Weights of a small transformer language model.
Architecture: RMSNorm before each block, no biases in attention or MLP, untied embeddings, normalized queries and keys.
Each number is 500 + 25 x the weight over its row's rms, rounded and kept within 0 to 999. Layers, rows and columns count from 0. Numbers have three digits each. The size before them is the row's rms in percent of the matrix's.

# layer 4 MLP up, 256x96, rms 0.074, rows 0-255, columns 48-95
086:479533563502530526488544489510509529495433527556507466530481501486534496475493463498461507522520483512506516497540469482502493492460507458502511
113:525488496470538461465505519473508471566478496508517513518527483480503475496490531509543512492481494413517508480457513479481502518502464524525488
039:523483521482496502504546529490502531492504493486515497515499503488475492494569480472529458591493508501494461488536488493504481473506532498484522
058:516509500536504509474575521482518491501479492521513449526510520475492522492558483506466560489502474497498470509463522496550454491520456497511491
107:494465463501480489511492510505517497454510484471465464517523525506450482517528495520516531474482500440480481475499461483488527467475452447467518
172:467534523486465518488500509514464515512478473546488493506522504513477521510484477496516504501457498516536500459508497525531500504464515493478488
117:505499495504520491531508506507477449505546473501528517490465511523494517481499533480502512493485456466551484525484521531558512458516569500491466
050:521480511519497466457477489514500531504510528481493536494504495532453507470501506467494486497490516536490568516482516503475459471507498467488502
059:516522491478497496485552505510503505494493503492522506529496490511492511519541477476457481561459475511498494512527486495520532502510459522498509
113:505546514504493532478502521478469511475465538500534470509493521519537476450512490495466515462499523429468464494521500517508492499518521491503532
052:481497491453501488496515472504518469511529531499496481483495499489479482515475514505418477497519546507486489526489434507469518499508492514483497
117:490509496466518493431490522489470468543493470493484484503494506483486443509466516469519496521498479478502509505489534506472516508492528461507513
124:528494559497551502520490523494513552468575476529460519447469494499502474510459512496534527506461464502489487459486451483499512460509537492508518
058:524532509495478524508514505481505530499494525519489499495511553513453469504506506489482505502516499508520530499441450471488473512535506491471496
061:491467513524522502498520520506484454506508502529501495494488482520498500476475453526480538411515511502508473510457568521493459507486506529506488
064:511481484497514492503478490506485538495470478476502485473487440475497487492503510459448525562504495517527532506522509493469529530504579501494506
123:475476546486540469513506519515485506475505486531450544463516439540482484507466518467514482490495531537534484475516499496471484480478530490519527
043:489469487491502501507502504481488475501485498487523551501532501509451492500550509510507508446520488502531439512459473503473414516555500512514501
065:504518522499484517518576529517505465503512508501505464493485556452515538499434464471558495496486497472482510528473475506490521474473471508505504
122:553509482529454523489493459504484520483484524497514521502489517485498511515470518528466490527467514492472488501486512505488507488515518533498523
131:532506514470482490534491473502477458496526487526536487493546522516521452496489488516553532475518501492515484538496535513528518518452501534497497
110:495529461497483539505475528490513516478528486486486499530442480557533488500481521487500483505489498501509514539495437499552495493520528458463528
052:479533506511514533453539439497508574481471526504512538514468509521529460494499523507492526510517476498503439517479535496474488474492529493498516
139:494507484447472515518514480532510511525504487536492525448514488520493538483474460530472504533539495536504477509522515506479481489447502481499537
101:554526508512484492488518471497479481545477490496552481498509518520460510504506494525481504508463527505511505497490503502526490479441475533479471
110:547536480494505515527501487488473471475538499500544512529502546515557485497436534542514571496527504472505492494501464501511506551482519489501503
136:509508493529478513517466508454465450512431490501503471515491509517518507508512508472512531483492545467510502477490541498492485517508462487478510
118:486482459531452482464489477480491501464468540516481490509506464542510532509513549502459522508475486511410481520516483466491545513535468471500510
108:516484494544497512464488476484501457475478553498499469504506487473444567508462492518509517425511526463499469477456536504506530460483537510502482
049:483481488497481491485478475520481564457449523530478491510504506516416492514471513527461483468475536488529490528505424508517538496496527496490507
068:501506487486521528502578463474507450508497498500521507511489527508517471488544509496480492522463480497526473455579458497486492424518525482483515
079:518424499527497478480500513535499503494528495569472497460511484531528464516489498496513494456482556525468488493519523520482460519482463508507478
079:505503494487549464447517568550496517465535486486465552510478489510478438531515520493510496513453494477472466497551470487509489464511509509515512
104:491543471484501493472491459530551513473495471518527512539544501488469461506537517519492485544495494493534540529475507503504489528472437503455512
117:489451453457543493518471499447488485543509519510518519498507505504518478514492493478449498524509519544515504512490473479491448503535509475518525
143:523477528466524485546486481519501493461510507537512496472508530514515497458493452507536519475497471528469497521459512539510518480494487547518447
128:476492467473493500513523506494458489499535498519526500527511478540496465511496515528537498493490517498499476506516506543512506510477478471494477
049:496475510503497499487575494510490519500513519568498461500517496483480461494513470499485495558519517512524523511471487487490477476528496501472498
108:549520481543487516490487496513479548465494494460481440544491472528518501499461524526538468541492505564511485497489495506534526496496494475470513
080:477483519474500493497454514477502533533527535479492501498523511511506484482518454457472504521483476577498492513482533485509543425508464491514499
091:469454517494473490503497477520494464486505445508514549481505515491534547491485501546486508558513544493467486477492540509547517533483508522515483
099:547446525500497498481498441519487533514489521483504480522508472531508545504487484498474463472457511537515471531520453511543488454525476499477504
113:492529537492546507482482496485524452505489521516525495487540494498501489465481489518510483504434512497538520551510482513495516543516509550521485
109:494486511516487498496489464478491494511504540513461469509482474557489497509535490512522494496456493515489508558549462481525509482560465472460506
118:501534447489479466531491477483502490532561458501513497532489534461569535461486497489511472514506518496520485502479491502529531515510531530484512
061:480485456462471480521545496496495503530520456537513592523469537489500531503516509493529452493489460482497506465478453471469498511549533531527496
097:509477503527446561483513482524492498478471523521491459544544523536530532483525514488470510561495488530465461489496518486525499503514522481488528
058:515494504521517498476507490506500501477463497495518466540498486507564490491590496474451536506523512505541490493496439486550551498510491497500489
063:503491485502489492482503539531487515476502531519489494486480479515511496510577466477465508506490493482504484501511452485495457487504508513486496
063:511505483505496492536467490472481533527534472501496452462512512530432469465454503487507487483491482472523454476500540515492419495508480486485488
123:484472508477511481501515527459497513519521501507448483491468471461524487454490520442520517460517465475443497470515496475473512482512523487512494
039:494489515514505501490423488519493529483525486467500445483515521473549497509454517497512483465479507499506493480476502495523591497515510524479499
055:473519526492490490467491546490506431452531467499510501486477488480520497498525529488478530524488498502475482539535573486520522523517464517478503
050:488616489476501515526454464467486516522531500515509512506516517524418473504558523481476479539512475507547507524485525505509444484505489493525497
109:510517554469518522478494473508527501485460508515510526482463488481494501541487540515474502510495534501484464518487524481489535510522486488477496
122:516488509472472491497497462508494494523494549540522486514477472535524513505486458493510475501532514517442485547495472518497483458526501500459447
081:504536496534513471537533569500497546499469495495490548477547513489469489514458524510452537503492485459492498465485483480479500514505529459538507
074:518503511489500486514513500485496527529548524529520509476522538524534521498481528517455521544498502500546532504490505502510506539552484468498467
066:532492495543484497511509486510484492500479507566492497472525533486498530494569505504453532460494509451543528477454547494498469527502526537484492
049:504507482454520511514549552514527490482505494483487453542489517476436475511527501504498490490493456498467461503527417479508518504486459499461511
060:530523493544524525450491447511506494525415533487476478512521481488453464511465499480530493464508494513527465479530512505466541509476469477504488
156:453550482486529471520506486525523514456548450482527497498490527483513492488490470565484455474527509514530446505536537524509499544517499485479508
059:468467526499499461553482529507524482483530518485519536483500492481511540511478468463459494526474475549475549564521482506471487483492506526511475
125:525494493503502476467516498490483487520474531460488509499521474509501480531471531459534546471511501489522462490495488497451510511483468501525525
117:485520520510520464515542514480476497491532494552477498466511497522529478492484510551493532469498480494467483477512494460501470514488435487496536
125:494472493486496519485527490475500513502490504528487474488489480497497540518506484439532486502498503482487486442465490476492548483497520453522522
083:472484505503483516511429499524496492503523508471517512497498475553508517525451525551518501524495487467524520528470510493505461556507483505535479
076:449510514531534498508517479479486486462540475525508565542491503492517487511468530512497455499519447473457480481478461492495497518539548503499514
090:486520497460519500491512512479520481476522526477483467471449495494479495511491490513491464490511497543526452501499516517468495478493554514488488
046:497551488452492501502421512484507525506541515507501471516508532445551498504488480485536515531498491505489512480518484493479438480514521531507503
112:565548515539506499486493511506535508490461542453469472519509519488501512508458507477527534517489480493526470498489488496500514509496450535478520
119:492519518492531438505517485478487508484431517543521493510508477468504479494486505475500555492520535520525528475483493501485494526536507491506498
142:492478491486480507470505510489517516556489529514497549471494478481484510494507509466515498479470510472516492488469476493492493511530499532550490
077:499517478478502501498501492491482487520536503497524547506453472478427447498499488519517493534516477470503513493473498518500477460472508508493506
061:523489529507496513517474480499515490493477492519481456533479467500547478515531456502512510496525521508485503477505429461505518479509433521475511
130:474487512551501510530482501457498478503516477454498520450505485475505524480500454482485509507487483501529505512532498479524484509493507531522531
131:495509514528444514517499492504499483498518503534506487487484525458535501487469443432505500485459483530521494496463501466500554494511541517543492
075:533461520514498496501566482520507563511444540536510505525491476500450500529531500493536525480506508524436500515521456494468465546473530503489502
090:525523478474480481470504543480483464505533505494468492498472522487439512524490496493554509519499523491531520471503491478508492505487496494491529
032:524467483558479519500460482501499467508512510491492502499534450480486483487501473496456493444485479518550547520479471484490476519500530518557496
110:464460501518507500482492484489507472479537504482496497457553485483489506515562506486511488513527499549480548525509495484484488473493469528496504
092:520474498521499505474511472512494520513516459494521450566439490468550496481494486476525505491510514472513518467511519529504496452464529515486487
133:527523484472502480454476491429481484525505525491463494509533522535491478507493484528475526487574470463514494476491504503463494517478478467525501
031:484428491498473515494598501511504492505489517510510486494496498506445489511524488488597517534506509494514473528527509506515512505490500541499513
059:479515523549487502454497410505501545497486501535512447506480483483493483500538489523509521492501479495486493518488548526490456457498532484530474
091:512471481502513497467496507508498475508520505453500522493488471490459478474498482478486527490476517458474526470485503426503461470517465475476496
056:517468481445505503473587525486495523472507521453496492508522510510462481498512531508470480553508500512476434484534484500520506469498470502463497
114:500579486522504469503513473474465506517488542496475519516492485495503464492553519489507481537505483487512479500515482476432506486484498443490493
059:488487524454521512474460528498526510475445498470479488504471481486543518500467565473456455505521530541499503488540499503470559489513517479521488
051:536516516512501502487489528489484496513456501537504496512500515488542491460588472462479515435489512471507487492470527507497524474513489493508483
082:503542507482506497500583458512491505510489482459514486516491541491467515511503512505460493534489483483497515491498548534523491514482488542513487
095:545517490501513503525491462498513472510503483503505508494552484516541481504481472550441540483485501504495475493473521482474499508467523529512486
083:528473433521472541516456525497510489537516486504483543523478483551454499515507485503557478515522514518516476498524537504487527538468505475541483
096:488512468430497485480434505489508518458525467496507513527492511472472491491497515516518500472486483506518492480523455472526534469485510434483534
134:544512447499489524499487467524472459503501516432530494516527500527504499534490502505533495511457507433510473475518484525491515487438454477485529
076:475516477507534485490516510486493469523570504534540509468534504445529515517518493503524485518531484515526472488459545520470496511498492544518484
120:467471472480480510495486527533534506471498472482536531527470467530538465521464498509499479544543503530492500513506523511550469522464504504514520
128:497484511527509503540486457523520471480539459443511480499488509532481480512471513551511456520527503515484490461506508501513475484477512466519524
039:501447508504527487520508528515506489516479514528511539467487480554536501502606521504554505474508495503473462455488433497480478483491526487501506
104:503555484482524500479451498488479501500492518507501492478454519489463410472543465522475477468498485505483455547509532517532513452524515493501504
062:467485530514512512491514475509495488513498512537526488513499512514504488515497470514485523461489477492516479514508421496492495470472508469522483
130:535522478493528496466497481508498513476459539514453509511486505563465454518500557529532529474497483507478516467491530483507513529525439457464530
164:518523508476434494498485487490470524499484521484502471492536551500517502476520514465484471481477513453513436490511499509499494461505514495487496
049:505482505483529500464566494474495496503489523470501552516510492509528470506493538497502518455506531503499401481473512499500485550519459489515500
051:515455475488529496526481464489502571487519527486518536529548478526447479541510514531513521512482503504525442558476486485528526526499515502502488
124:498477519493528474492503493494476529445483542522462497520470484509508530537508506485535520471528512470467492498539477478530521455502495465471485
097:491430545516530476508506511527523493520550487482506537480487471482530524528519508517453467526502549487459468523488484514534502471487548536506477
086:484493443513503491480513486480495503508537497496461463500474508445461474500473494496561513451499461440483482480467474490484477461500479492497519
135:468518502520463502493512501502468492497482559450482487496470480493506471492520526497520509503514490518495544478522471471487491447485532476511520
128:490484494511542463500492503513489504497539461506495525482511449493470450500509495517496560453503506478544521470523481470517495530510530485524549
066:510536487505486517475563449504514524494466541537459437526505520508515484497568496477473495471494470486504492535512458498517492514525456483512518
098:486471517457506523552474509510524496493499481522517469494544534544529535495512510511509458474543518469519519484549495490513490479544518535488480
142:545498460491486527513518443531487535525483543492503529511495492524525518481495477512485495502489508501545468522498509501450480456518481470489528
079:514508501506499497521505465513505495501560427454524495510493520432489532501491459529530479572508489477521521497484496506511491517522521558519517
124:537533520501514512470497486494481495513446535523468516491486465506463458519507505494529518508503505501534514516488480504398513493484498519509487
081:556548500494488497471548525471489506502514488463511462527487524454516526493544466475486484468524500504484501504486515503526534445486477489487498
101:541486515531489522510486506504482478531503490479515506480543521503511531479520517500490535522539534448514534482448504509486495497506515496518523
117:476489522490539476497489478506528503475501487514541496536530474483506498524536501488515527502468491461473554506533466491477493545536493547519485
112:467443473457525499482520511495488549481525465496483509538504539477514482497509512492526472490534447496469515506518452479528529466478517504526529
045:517529526495500495500551522504497481504526490528486559487459526475527496512495488505480543502520478497503486526453548506484559485505568512518490
082:511519507487501509511479520477511468528458494536471546494482487536508549503564504515499492509543459536523535494498468501517504525477529466483510
071:527489514509525460526499535506494493492498486524466517534507516553509516484497503532487490524492496454462491483530489471485476525522562526525513
107:513466484481454507542489501485494445526500483523540543501554478487489549521495503527491522496484501483516516514503515525527478507523522525539496
090:485521479519506498472500480504494535503450516485478590475499468551494513519506562518475507461494494531489475460495488492480512469474434460487489
160:493477514504508517492501499561586488511503487465532501494507489497502496481476523557498479521500484540482485490506523515563490506537516500523503
108:456482459509489502487519502496517450532530498528531518482488504486465516516563548486535493493484529428496475504482511545475500531498512481514477
030:480444529491502502511559507496497546518497482493492451506486496488518497487540461499509451517495523497532527592499427490502463541513478494502512
064:516522463496483489505505493512501482527510500513536561503509523495457496491442458490516508444512522491511514471475564505490458491502512489518493
036:491483515516476461507442473504494477485517495502478502467509487520487492497506506501468491525485517481522536504461599479460554503517524476506469
119:504553476487508484497511463484496512488460480498481495526472495512528477509498466498483528531516488438501503528505525509471528492430475481483494
102:513440503500498483535452511541505532510511489490532496507521529503530506481488491493497499513456540546516485447439508520491464505489543476494499
079:484540505529504519496501526520487449526496466508503553543477509494485497497519509500489526492514515489503560511459440483557540542458564514494492
043:510573506467527498539465489475510475513474490559506546515490491525564467501506493507509523530482504501521567521507433491489513520511501480495505
046:508473524489496496482509538520515454479484506507501518542498508502462506495569501503417489521525517487489536507562496502464526495531503519546509
124:486453486474517491472467519446492509498500510536511498502466495512491450476473492495539476498488540554485507502458504514485493507492485523481504
177:517491517482504502528493472492466522476527534509517521472529533546490541437499484545499530483526506505489480516482522531492492523470504485519465
080:497481540547485469478497462530500507509547497508501438492497496487507521475512470504479522472518503514501513532492491529541496487454558552482487
106:547448468454498495496547524479499492502509493484498517524492506504502500442516491505473487481497457466526517477523499450503474493544506432460507
116:485486535478513518454502500469532504522491506519489516523503505474480472501523458489491479508469494494548546493517501476517512541544504525534473
062:505488469550474526473484461517483529500497500493499518508510484483527516531541471522515454505480512484478467527507474506521506449525535496492510
090:462495451478532499527503524516492596492526472496510530485490495524494491484469490548532497511494501487499440477494453487502482522497475504506515
090:489545478515500501497448532514526511507508463523538468498522474470448518504490451444540546452495536448555506479505527519513493490496526497477491
088:542530500534514497499496491505514547513448470530477489501495506504514505499479509517506500494483473508520421484531483502489501438494495439502512
110:467470532525483499487538469472480489471508513468524452548486514470457469509456488492534524508497501494505500527530495503541513459497482531514502
099:487495487464541469478489493517507506487517497497468490504460455488483513493559547529497515520505511542483555498507480459521473542503465500492475
108:528516513520500504466461501485481522485476524494493396510478490455467490480521480473472553529483487515504484493490493497508516446459499468514510
108:533471475446518485508510452508521457508506501442533451526540506446461489484505491487535486494480523479531510514525482518514513508513474482455504
125:566504489488432504487508450509506462522518528500516530478518497495457536505497505521486517485452533469504441506497500483504522517529515497513509
092:476522498534513492503587505493498483467518488483467468499499537526539489514430516512508486515496482508470546488500493495516445549539514532488494
145:520486475517443536504504497502547487468505480503503481556456498496513547475506515490479463503538461508481517480520502498533506504524504489433501
057:492523502482489495499429518500497486488512515518508520490544502487570508503522537491438493491511518504499525483530472494466451493532553456506512
141:505528543549534493500484515499527518449468503467484486502483476530511514490499516523487511523497481461471508420484511481489448506496486477526499
103:503542468467547456501493478467512514468479465489525495488451523499491473464490548515529489513542493512480459517495515500544482471502505519501511
126:558443471526510486521518493507459523506532504462477502503472504510498497523529516529517492507509540508483518518499503432470471464509479517505518
055:490516483502524504521477474515495486535454486515507525496527497543467485511481523516494501474522486506565524547524509506507456513508531514489500
062:510504533495503513482508497525490517502499511500474458525483513461487491506493508498520518450498510483529470505482539511491531552500545509491481
075:503540486490514496515490564481514507505460508525470552508482522510466487510506514510525494527551439466476462500520474485458539521510482490479522
122:520485517530540496497483512458478476502480520496504476496534552508508500456503494493512543443452537472499508484464497500501496473478504498480475
105:529475525523503491466504496452504479489494524491494422501534510491531489482493506500484545477455522499510542417499532495484484495508522506486470
105:477534574521506519498489504503525486546468498525492502505492488464492501509529477498436540480542492504523501508523489475451471456509522558537491
126:506495508481516492502502510499515490498527493509505489472468476496539489479510511492528503499481547491493536530488491511435466456503504485481499
047:500499474521484536500530449492486515515518517460533498508519514486532500512508495480465473511501472469499481463568466517510526496476535522522523
138:539534484480455501517483493503460539504494495514502468509528509486485535481510460523525482508473542526497497551474498497492505456503440510499511
158:476486500522506474456476459493511496492479506451507487485474495475500523529523544500522488537547501486529540487444520464503495502464510527499506
055:508525497493516491500405507499496513502487506491470461480479504494486487495526530501493504484495483505505514503473496497499587422469500468455504
063:503507525525520519490528540504498475496554517525513469545511464504512508512500461510471529497506497496501490503439407500534515503501532518524489
132:496525523495505507477498487510515518518514521483475505462486449502470494531449502510468476523465537518494482514551529491490503478556458503492505
111:526511451527518507499495505517483512502493466479506480515479483533472510490533534513497484525529514529498468443490445515503517483495496451474502
082:495527459497530495489506480462493487471564487538511505494483511506506479479485537528490504455522467480470458484485472478484444474507502462477481
097:519495515525503478429504459498487499499423552497503530497528461468507508512525547484487494482492508532509513498467481488462481507548506514538469
093:472479472482483502526479508498499493541547449518531499511530501491519491470477425491493492511522535529489520575512472493527472496495482554532517
125:460515530543507470497464447497534483490525538465508488519530512472526483462505503541507513486526518523494535493484474499487502508484530501480463
115:492524514517531513489517473533503520457464524526509526535559477540499448519506470541492472509486534515486485540497484534472493541515482490488512
082:520495485507498517483485477494511400517510496478505526484463500501492553472518519471503477545508537532520469479457490521491529495510538502496478
153:519480512535475523509493469526470500461526536519525524543497497508493505518460496524503470494530524553497451487502502494489501472500449494471533
049:520480488488486509459494523498508490511507497491475471486483483475513513520568464464480459541519499517536538504530510496482491499492502511463491
078:522480490511517486502493514471491482493541522545467506475542474501502478494508489509504512459506453476452473492470519480509480480546517463491511
067:483544506497515499496515485472495493490477495492517517507529531495524494466579480525451519448487458490504449463509472496468502475482464467527487
150:493492468489509497523504517494531501464540418550542511513544506507513533495512511486483522481487511493521511446516506496530504537506493501486496
141:539469511524447523565477498493485481453509537480486477496494501505503479474502491467486490511514451497469507505510502489477497482503478490477471
156:504511512503445451503501472481473485518496480501517488495483480480518492525488460480508542496458547506494521498495508451478503513482486469478469
098:497520482461509496483521509475478530462509503477473475517477527480500478489482515450508497510498459503511473491520521470527520441524490447495512
147:465504436527489488473485490554519489483485503489520530557459518493498497544502487563499454524482528512519506520515454533477506503474471501479512
055:478491513511482489469538472511488523477444511505504544507500483503450455477498508508450519499504504522509496539503515519495512450498490489507501
137:474511521512516529522492515511538470535487470519522515467478514519569539455472493512479490532521536519509476497468507548528495520512539495512469
106:509530494488495508498488519495518526473496483527467494486462483507536513474522519472492507501495567490530512454502502466498520449508497527489500
052:479450492501521497512518537488508470483518496460511508519485519480515493502539489502479437474480506498531491510532570513529492444514509493486499
067:562470487494475494473523525476497548497475505539494482508490521510430496524504468487497484504475516425514469502483514501538461509514471470505503
136:489520460506499494510470496522509502486506474460543499531479540516518506556501534530509520514522519469485503509490492500551510526483461490465544
074:497493494495489493498471507518504505502421467522540437467474487487487525506513538488455509476504521492517462546499484525483553524524483539508487
055:516492516550505479489509487516494493500480495515499483496446485501475511504523493488454493468473572499529475521518506515495498523496467534497491
078:515480495493493499543555513513515489565534509514531551517510504486467505493476486514491498565506521495491535524494477495484543531506535547523482
090:522480477459484508500446527476492469540519527502525517501470497524454496484460446497518447491493512510555448527538517503504521487514521514488504
121:484504479533499508499502503515514523497503489519499485577457504589518511498480512488492469485522507503475496498483487490528493527514509474460448
043:550487495540492496477527504513527502478468497537517487528497486517555515505508517514458495493481507469492484463476476485515527459472511512533519
122:475530495493516450489486522476511502526496496477475452490497529491499485492536524483498495459517495498474540500491470415520507504505504517520499
064:475473480536495532467484509515506465528460493483490467500523483500471525492419528497501494481527508483501511526483504499535544500455467514497479
089:520509503467510489484498484506550480545505506521501506492482471516496517512539490487531504476515473524564494528515452470490500529511538570496503
127:508525515506505487557489498488510495514490484501487492455490454473525467483519506508493545512485470474463479497526467447495497484507490481536531
155:490497441493454506525497483521470517505499501539540516563548483500511502498452512530502473524499529493490546511500495506521496493478491531482533
054:499553531493508500478504474501494467490505493507501562539494517466455496487551510518541533527478469462512545473540498494485548511475533479504509
070:499506506456515505526502558508518498536536468480517562500487518480500528515447474523519530537515523515504503561493513487486520464457559522475508
084:529485482519529491482480492520477515515480520522496486552545461461474493487499482501503564501504491518541536524452476490526519531524536515533518
084:491485552539511497539454526496497482515484507559487543501526520532525516504482511514504500485500540459480514532545511485484524497523463479507494
101:488487525500465505482472510502541486492493512479488461496485528485479494477433509465498488452473500503548502474537496508482507440513538498480475
115:521528534531514506492529486489496498491511525487463488457531518501519480502540533523504543490468508457496481475460500483497463492515493450461526
055:524492476523485508508591502482493528516506520494497457533496505506540494514471500499562472484500527476540507486539478488529519494538516486501492
090:490522497478505497469494538537528490489505495479472551484526464533512556518513511506461487482504534479497524485561529503539467517525495494489495
074:522534506489500486500490512514491488504543481495464539526478514505455504509491506529497480411506525507499438489536444488526519489555496452482502
100:503464548535515509507484545519521527511514488502489508461473497519485525479498534492491477482526563512497505458514484523543459552511534565482490
090:441470492463573475527491509512512480478514480503489507489507492509520553472536476516519511458499508503521550500503462485508491493446501483500515
111:491489479588513489479489475475508521474495502467485484512448489484514463533507486505557504495506463484466488437515519491488507445501519487488489
057:502476492508497498503558512481506491519493515494504494500503481504539490500438518512542544398499487507488447489467536502481468506517470543496489
034:507508490538486492546509513492506507512547488528481575497528524498494484537554512503580528533489506483500508534568494487488573479514478504485500
106:529514499488498519505495511460467454524477497497527487494529514471517495514489489448538519491442456477489481506487528511534514481505485501540484
042:514494507495487530454495508505483557491434549481502499517505520496513497502463514488433500482454506526513448510530477508475559453482441485470524
061:486473528490508504456530514513495441510510497531525493512480501490509499507480503485511471434509524523507470510415445513487550509452477519502482
073:539448510508502499451578500513482514489469487510470525521499485487429477488468479535543506496492460494474463464520464497514523536490519488509502
107:502492524537517495476496472473516528430497481526489490517434502495535477493463470507495551521509466501479532432539518510477522490506500486471486
059:503529491468487527492501524498504508530544508524485442498493501478505469507430504502502517533500511486499451482545421500497563493502540527542504
137:496477489499483525518513461508524456506499519493496470455498499510485513523456520521515510458561497463494504506502488523515503533506506507521521
112:487492484518498516448489494508478512506451532455466512483507498495459464542514489501470548483516469497484483485515523457456501456469474476498544
105:527516523518498503508469488512489481452540488490482479492524527497481471474533488538524538524483492485473542469523524487516498476468542499525492
092:484499516485534508490497577466502514505441498493507453504495507476492479478524466443441493470492495522517466487518513465537524432525536473494482
048:468483514527510494516497534503500531484485519531480515492496472579531544510456530489492489393514476514512492471557456506471500485489475475502507
051:492458505482494484524453466493513505553513505529509507488465513533544523507475520528514511454477513545520484489476492512486522494534478534521485
149:462490507508498516489507519465519458502530471499505486489523525408510489469517503510492507473489486528546509518496510490509496464511503524536508
061:498450496479510508522494554517490522495526478491521590513499524481551474511483499509498462455504539481502545495427476494480470508492497534520486
121:520512491500466526508517457555525519466498499495481493515491511554523497544495508517483493512499468505497481502502486486488480446463454468495554
143:509521512487506496525517518489452532513535488494488481467483509473530501484479461481516481544486495491488463499529497486471449445457520483508505
094:471446514503548479538456510471478546471556477523529499481463524523496478487519436501512508526507476517465502497513465495511470451476482529502508
102:438552494454499471493473493525511491456511489497505482464490517538487508533539549522431463543496530531481467528582525506502515517505509491486480
127:523501492471509536491509491491515477497471519496493507493489559497511544477486523501506494510517447505503476525489514520542517477517461507487484
098:530460515525492504489511487531497537493513511500465486515517468487490490505459506502463508544476519537496534476480462470532519504507478539533506
136:500521473495457482502521503510516523470506475498470506525470524534486526533484499493498484492538475504448509477502506483536523520487478466471526
145:509514475510503475569474471518453505482506481496522497521509520530497504529496514506514487517537468486453491492516525517539484496478490484498502
132:504499516495488523522498480508528478437504528485488504521501473507516515468507500514482525504510494548481513488499487500533473487492484508493512
115:507536519528510491480520507527494499485518466475524454492488509505501534491491489517486498562481481521527489497506499498549487471464514487498496
079:477490546525522510479522507472502483468507526532475509477500454473539530480505466517470484480520521507538531486486489510511527468506496465563498
153:459497486480544448507512527485519516529537469510493504454487489429460515479509534468511523476486452453495488504508465468473514487511484503568505
067:493513505528512514505504541551522468487523479475485537465468464482516526508438473520467449463519496527517528518527538492544502511476491531474503
156:518516512448516508525496462551526502557533474528541531523536479512487520513515486515548524530500528522533488533492508535482489511495522517535495
050:494496527529501512505426462507509464485489498488469443485526501501557532506445509510496545509490490491476492490521497494522545476519500473517486
124:517463501508507497509495508489483539511511521503507546504524476514521470482464551537512513464484454474507509508458478477524511507473490489508515
130:516484498513510498546487469500512471527539469528544519493517557468521498451524506528522541544474508489471522493490518507521518547501502487510489
123:472511494469518488489523457499497507531492463493521492525476487521467465475495534515547495500490460480494519512500493479512490474511494463525489
106:521557511483521489455472469502503503526463472500505520520490460501496493499517455540489539512521499498504486476475530500543471529483504488518473
036:480492534471497492513482478519500503483537471476488494462508533480505515512511543507548457525478506477493521548503486509506533552513501481507502
051:474492524508515506487545467503495446479515473485483463464495494485514488504535472521427540466526478489492513515468536511476535471506518553475491
143:516511562494562503508520524459481453482507482498484472462517507457481446484482452508512519499471473474517490452482484492464489463473524502554519
085:469468552501507500528492541515510495493477550535520504467540527500512527499507445507472482512501527507523478526496478511457465463476522523482483
049:496571491496492504499528454495511522493483502500494499513504506478467484495520443506550503526495457491523484494477533497500404490505488497505508
045:501498532520557473550516529495501517475537497515497485528517504517522499513540522521565463465529490530476508483491449490488536523525432473455492
080:525598504474493490521512501508516479547542468481464459503483509483522517459479493497495487511517469483517468500479482529471513545481572474513482
079:516465436470492489473484493516510510493510477509481541500488479461512494500551485457497527511488471505500493500485515501462524533497511468495519
141:468495415458481478512509474507498491516504480498540537499481546529513506530508485519495488487505514504517488517479502547543492505476492483471534